Part of a small language model's weights: width 448, 414M tokens.
Each number is 500 + 40 x the weight over the matrix's rms, rounded and kept within 0 to 999. Layers, rows and columns count from 0. Numbers have three digits each.

# down: layer 6 MLP down (transposed), 1792x448, rms 0.0657, rows 1115-1167, columns 168-223
# up: layer 6 MLP up, 1792x448, rms 0.0717, rows 1116-1167, columns 168-223
down1115:509538461540508528462483467526431511476455481556488490507499441534497517489479516513455477498489522547503467482487453459495514520505453559556509543505528520453490465526
up1116:479493463491586489474449545525528490496414511541524484516471499478473498442525542448463488432547511477434557493527521500514429525492521483521509455490506535487536490474
down1116:535502507528580496465468440430530544491468556535498528467559480551537501522530500522520537484491578520400503530505589497494505570492498414499580517509431546485567487508
up1117:529525435535531507581566507527571506486485534472447513431520487506590495442476499508452447478508478399415522466505511558524407518552568418471564459467494529496431509529
down1117:511469462538448478443568464456486445523453592459477478458473485523392451487471462501540485505446460505509518421538518467524440480463476501402493557464454540412474546497
up1118:529553605490463458490431538548508546518543540484399496509484447505571448457541511471539520586494465545547496494543506434446440523513454498500485421528479487482465555531
down1118:502495563492430572494530552500493466488464495531449449574471537498513465490498463516489492569487496557486507530555483513451574428440464506548539466484485522509550504496
up1119:461499513550487485512472519510485522529444501465539465508469496497424513497515457502459527503464534498450554497526505537480516507493527482517464502409557483540545436553
down1119:518478461578505527437484506443435544489553468423517602469502518534501517591527475517513485490508523488481506491562500471566541503550489526569505495480554519506476507498
up1120:510541483563420509453531508418440468504481514464471510492437521507558542509464463549498500481514553475505518512544461469437435487446523463527555549438513464479548489508
down1120:491478518530467543488443523477488476435490515477488421445500460579529510447453512523474453491496428482488485475519506463441479493460483464530529489509477480436532467521
up1121:487446485511434460519470472538496446496489454491474493472537456534524543582595492533469441552504493482413490507445436520433491459495524494493506501489475470509474517439
down1121:464475568563356462422521509451533521530525501526488566433526457490519416546495458545456489447440445476456478463506483507469513537529513481457443494474573488489454482524
up1122:490509487495553508470510457479522465495538552448418548462490506454482537494497435479456418505523488456417532466517500525506449451470469482551528513557432521597452544519
down1122:477457438500500565462536464505511499483480390501570466464390581506492486542467472445506491446434476412478471465540479518497505480490508482470503521498528531427495496437
up1123:492436554468490518476485493478469494528514502507426516526490504530530527468444449559408525574557492428475515536412432520542451522495553458529507523456616422476546405524
down1123:471471501506577480518553496443524472466513494386538495486508506378530475449479496426509555448438598451520416482500559493468496471475427539521505581537463526499490546522
up1124:556506477486519503558541518526478532568498490589508460507494564511521476537471546484566531470509488467513460487531464553479499420529521524452511540463465486587491563483
down1124:483435512537477440487511495503492448499466482483547493552525477579463466532495522448505519529453525539445541514582519481429496513495442480485508425442508483524428512447
up1125:492494539488516493428565459482500494487500518492505531567471395524529536542423509546513512559500448460479437537480469418538462458511546473485554537507425450491503519505
down1125:535573570518510541569481442521471522529529521526442472433513541444536557457444448509503497478472534513450561431482476544464577526569479508517509451570517494513464507626
up1126:527549558514578526529509526548522542566473556494497442519449549436458539539596540525520490488554547503518451507544536551496546501530473544442552494454407519528433516449
down1126:488453464473430547459508428566495491514450462549547503509416459508549493505411482534416461505568461487502569428463490438482503452468494474510472511485546479444456543511
up1127:506499526440504522457534482520481502500597581463443545554482489525475492469477477507444456365433524557461498435534479485557512453494461506568498438575412566437461528547
down1127:551474509611552572500486459512534524505502532482493523510532516478487475494592515526545485492540539520493489496485512528540546555490407491470454503417568519505457467506
up1128:346492549514516403531463445540544492426524621488489471519461447518396539513528508465500423556502475507462614505435438580464497500565578439508518441489546458620507520600
down1128:506516504500463434507416523502585521462434484553566465492464542484489487512433526558538469501520424448478518477583429508527524492524586482485542557444510517478446454507
up1129:554467427504510498528523515536557456488522478465522494500475477468441518541473539509510540560504475498477489455517520507523516485501474466483484473590523484551549556509
down1129:507492510504499473456503480478501503527486518524430490487499542462434489463508476503487473519518524447524491482509490478485504477511513510502442482524496553501478543512
up1130:502549506434454443524576537545529522548539554491480532506500440505580510550487488529530429410533512456460507511441537497460484468519434523502493532535547459474536544450
down1130:469458506463552526508498529519412457482428507512515469476447583469490501403381426570499515496545457523486554465475469506440517521479475507517504502530563453557429515524
up1131:582533526468504461423582452418502508453523488568437569544521535452456491487458508564540539460483457459514446497512500514541466484556460516481439551520515423476444415474
down1131:463505503441491467493460519480512441525537508524475459537556515486517547443533466539416540538517497531501511422480522511531448571504467473483498525541513491432520495531
up1132:424492527536483409560482485440489452507473564492507478493516511475565509471538515484479475503548436518547439575501492475494470524481498591486367490478568506506487518533
down1132:517508499482497555521556471481473478547488476465533573462465478516486532441481508534579509551564437538485493517467534493485534509482515468490557512497481552496498528488
up1133:520429503464487519583431505479492486506498503555427466484549576482549471440491526463517540491472477539509581497464560544450549508525487523532456492631507549517499489445
down1133:496453462490438524418478520533499568478516478536542517446463520463481489505440465585516531562483478462545532456508506490488578472479460463448498489433466555480517483489
up1134:436521528497477535479527525521480540525580404504475451444494462499532529472488534537548557556508515498482508487420570507460456452479521535470475556448537530477525487504
down1134:507631592512516476484550489534550531417520499398523482497480518498451442447595499459463541483429545573542449511481465479504517491573375490508513462518555432538498468469
up1135:489483535458519516556518519542488499513559459534501519475539533532594555513437474531429421518410488438489496516447504448515447448533481531518460583432496509503507493514
down1135:487395506497495559472490472433657514455515530537540553487439458486463501529522520552456515501466556467467431533463428474452486512454537570546522541526479434492502572510
up1136:507492519500526452478555513515518493457452551553502509540477482582527558554539524520519460434511464547508503413540443569550507561484448469509401486503445467541495471470
down1136:426482473465514492416510500558504520536498504520460549465465506476553507473549489440559495500483490525516502474467599546425569469486519509462502464496533492493489483495
up1137:579472421502553490450511520519523568662575547508516501530526554484497504531433514508514523475548491490525495515454488486516455508502552480486490481519446534529491520499
down1137:507424480461516501517451516469569516595550493519529425516425450547464511510549503504520441518504434467512495492458448525466484505461529416448497562447520530525565568471
up1138:430488482501499512435533450530440436512446431418511554443443526515575543492547514413539513520529440426485532478495518534598533512430546503469532525527567482401505590514
down1138:498537484487475474451481478499478491539474489460460532511519563485430533505554494482568478506465503497406559493507471533445489479453475530452511615461466444487485444450
up1139:520510489550463452488486512527490536489412581466471430496460516508484522458512511485558513541440422543532483493554473500549555583516582500509499485384474457431499553506
down1139:521479545463396532566466526550471473522480507495555485500519568442543485463509484519547480445478486486543509459411504532550515518484534499454492502439555520554480522551
up1140:440550503523533513539476477529495601551467545519476576461541522470522471560490478496477510554516556479421471495530567481514468501444507414522520541468429533503530527434
down1140:508526538497445511535570459485490537482552478521483485580456518506544461547539481489459534481518495451529462535476377576507541562459474473549453462527534514483419498479
up1141:497526415436429554490533469548440545463505454491444445538490456543518471536521527556546468508559404564542456474565493535460558448476493459488508466547524532497527423484
down1141:504444502550482440507594390559507539543524560515484545502516482415501515496498426553492499525516482485478542527578514496522508456579475515520492592568446516537523498544
up1142:523538503466467501479483561529543499507637569503402451573462535484548462556568515493539488530509435435514496542497526551494455509469601524454495520513466442478489529493
down1142:557444427526493461513561474462469489522462480520450456515568500435544470520488510541453547502480534514546511528574486477496506507469547553498473495466476499436501577532
up1143:428507536516490517565606528476608453460516521547468431495563481538520540500563516462517483548499440422515562469483494489529491516516496482543478537501426489579453526565
down1143:454455476565472495545635529546527547477492501465460497529469459506468487501443570466586502521615507481556528474515448452477501475438487511536469518551528462537457519517
up1144:465473511532489483496468528536539473465445503486545536553436470498472529466508588392455523485391559484520638488477505575572472468436587552516551519489498503501480458471
down1144:542512509476574483558572517458467474561480516502476410552483493418539548487465573541446500535561468466489465567474518573513544546580491457425533517483498510478428573479
up1145:500520589476484509555503503487485442557524472524437543445501511464474513466492550550535528517478544493497543528511466530457431468543499468535498535589528493519509517472
down1145:537478517592515537444544464517592469427506430577549518495537591500544473571467470519474508457484512458443506442504460457452501490465435611498521492533457502556501558543
up1146:466502489497464494527501468448434466518442508512561517468500462514540506491505528469504520469487498519554550476500551497487497547507539525508457541496489543448554464464
down1146:455586525452494541492488443494491537528453491485548473475550487514534530535495597500511558514524505452431463519602442449553515443532520477505509506491508450537431482405
up1147:485457465487467529441519430478513561465389511528544468552507525512591516503566494419611552541497473538540456485421485484479523442571490547533453484541556536507496391494
down1147:485523494511463515498449481521600528375501488565529436585547515491541437570486496535485518464488495507484494544464554498469500389541384535470516481500478539511542526548
up1148:548451432526472541499500480546527516547478475563524554436514469513499516483566492452511507473532557474512554579458467458525490472474575450462413473481496548492427475544
down1148:479568536403507497503484498516506620506536562495565558464588497526476542513460485453519515542524545490582521511558480481525620362475480517463452537530528455494522494524
up1149:545483476524493495436516485434492418509496521564494496476480522486505514533594503505436537425487478458496500489474486518543417482505497535496515528489557573563485580474
down1149:514492469443549524506489535467547512571527540450505514499524469477563472494523491521599508434538473520546395472440495490475543455498444503457534491463533480492514511523
up1150:497482581454488536412529476577502484419509565522534484499436480453491435517560488528561518486499485554499506570509520502464475500468483470539495527421462482502506467470
down1150:549475454489473566438482467471461518475478484482467423454535491552485528555489522497444589460435496561468528515571424457505427428429429503507534534538509613413405478527
up1151:467445531506492516491488492467599458430476501500437492499569488496513534585473524511467537508476436504433514528450488597449549465485550531540484498566460429462527499502
down1151:477529572546435514506495535506507510528480491502519483520464514474515419507480570459488514478531486553562494474463508494474526472500476537558484561590544480495503465511
up1152:465456496502590487509511436517532490501473465487474515487466527473517626490559493504522551483508543525497495452510484486562424487477528479509473396530499387520496529498
down1152:487557517490492515457516476505482434578448485509531487492507408515438486543578445535515473478513544528482513482527492428518453559537410507393466489501542474480496526434
up1153:517497514459510521509502453476477442571503508502481600515476543475505443482532568502509595517537489548520514525543439528467486572501434478413521501507615526497521516452
down1153:484512512538523451574387436451536484481469511463571513563519498520453511462465506399438575483424518453535425456512471512450474448485495483433495545474582533482583470468
up1154:415527495530474487476532517530472468477484470534421483472486471547484535432556455438544519475476528481504507590528512515522494566513504441491595423520528506427473504599
down1154:463467518498503452550456481534447493393563460465537536446492431511506470504542562532515520535541537569508526468487557471492512469443513537459500540543569478553413481462
up1155:490470483456476492465509518529547428560484579494481458542534478566555543497464498497528503509509522570503498526507431467459432460529580525445456418509518501494552492460
down1155:488516450482471514450462519543504509513545559545498501544480470556457501520577511501462534520493446481505531537522510495491433466523603448476488525466494535497525539548
up1156:542520486451436445525503454544490437526503489492527506491581530423539418502503537503533562426548440449459461489495464485505458512490503503461483474485423448488498490481
down1156:489478508529511571470535507489432518550489538486516546490518460466506465446561473495522520519549559492450554483502601489504443545513577455441478489510461522488566462476
up1157:534504478556518437498482513529466476569556511522533439515508449418549518561553500594547560454442546539486480486537484480580440462523491467548533508573569484507527465565
down1157:482496529496451497489446480429532516520531486465566513430514484489564511534590459505499520473471502521547594421446447512469533578502559431482550483488460578493537541564
up1158:533504461516526491516524493518535518475429455516551432578451540403494478519478541490440495530497493491515485442469514509498527439488551510434507529502490540429461490467
down1158:426489489451437575554531535429559519495496499501433512522581437489512481536488511530434421506416470444443474492522434487475501497519456447492415502563525567555489484496
up1159:438547379473453511420544538507401470431514503574453481490471578506501513493527488457552487549450474480551540388498512562484517475520461510526588500521508512467479474476
down1159:468499441539496459537560454382508456503496454497494496494499468495498426581604524514507502495508482510515465483396489450556580477584563501498528473487462546495531426414
up1160:541512493554499480493496482409448471522486514427493513477484546428490501464450521489497440616474506470476462451498427514463521510445529530586440571488470465522525440516
down1160:550431558376497483536498505540494503492484494545561492506462493587525509488540497457523498490551552544472519495481552466486476510531489499497477499431441539514564536506
up1161:532489535501569505457478521519473473499495557463537446573463498555491481520486484549515451481535497401508499467510509490477469530424484508528522501510465482484496463470
down1161:511450478513453506506543543487492486515510476477466483572511585514496465483514418513495530455632471450512480498505558568511529493415481540486590450498517520585564557406
up1162:482468487493509449479554500440447485535482488441497497469462565449523458508567524448545497542506588409496579579513541444445498463469512558503563497561492519547523491511
down1162:464475470559546536499526516546531466509520525524508471480507509531462512563536457579502493538548490503516449481531477494471491531452486501489528520532436525484479456473
up1163:511485538488407482476554579510494438487529518498489521611464480528513450490509552446527419473454461511542530490478472548485517511487556507438502498498459518490548492504
down1163:512535487491515486473489525458510489509533485502519567543582433558445518509545485475495537486437481525460537518540440526518457527460519515510500503550541484446472439504
up1164:482469504512456503532460566439452453486480540544515461523485475480494522530640487488511467494517516519485460500473539432510511507481463530457421499460483453548478479511
down1164:490565496496452483473467470516444489484476634468460499512513416451503488492445478515551477510489473526485494498445539468472455483505461526463573509476508534489526479587
up1165:526508462433465521526489457471548524456498527452454480486496510506471546561511545462482510529467524426500482441466519456551468513557497499518471520530519535532530479480
down1165:536540478507497505487550600468526483506445464444474491600498420492500493589542442473482497545566535557506510453560477485606522550513496484491438575468496432615516478459
up1166:516527503480504539467516539530498494517560526551534496500476563488523501498505532524532553508547556499544493535460518544510449530511554539520491557534545411512445514509
down1166:449561494491520480490435512499517565487391569486512494506451485517509515505528514512419510562505478557426541577490516433528504533538408521514444495497419522498520544482
up1167:531512525449524471533476494422492491516531533441500465455406500542532514510524456537513474522588464516580522438428525485500543499523527539475500510472428456443478559554
down1167:543428490504552490453500488474519521495535609529471568409508469491473459490520555511464492514481461479464532512511500509453448506543511550530405534521516490400546568505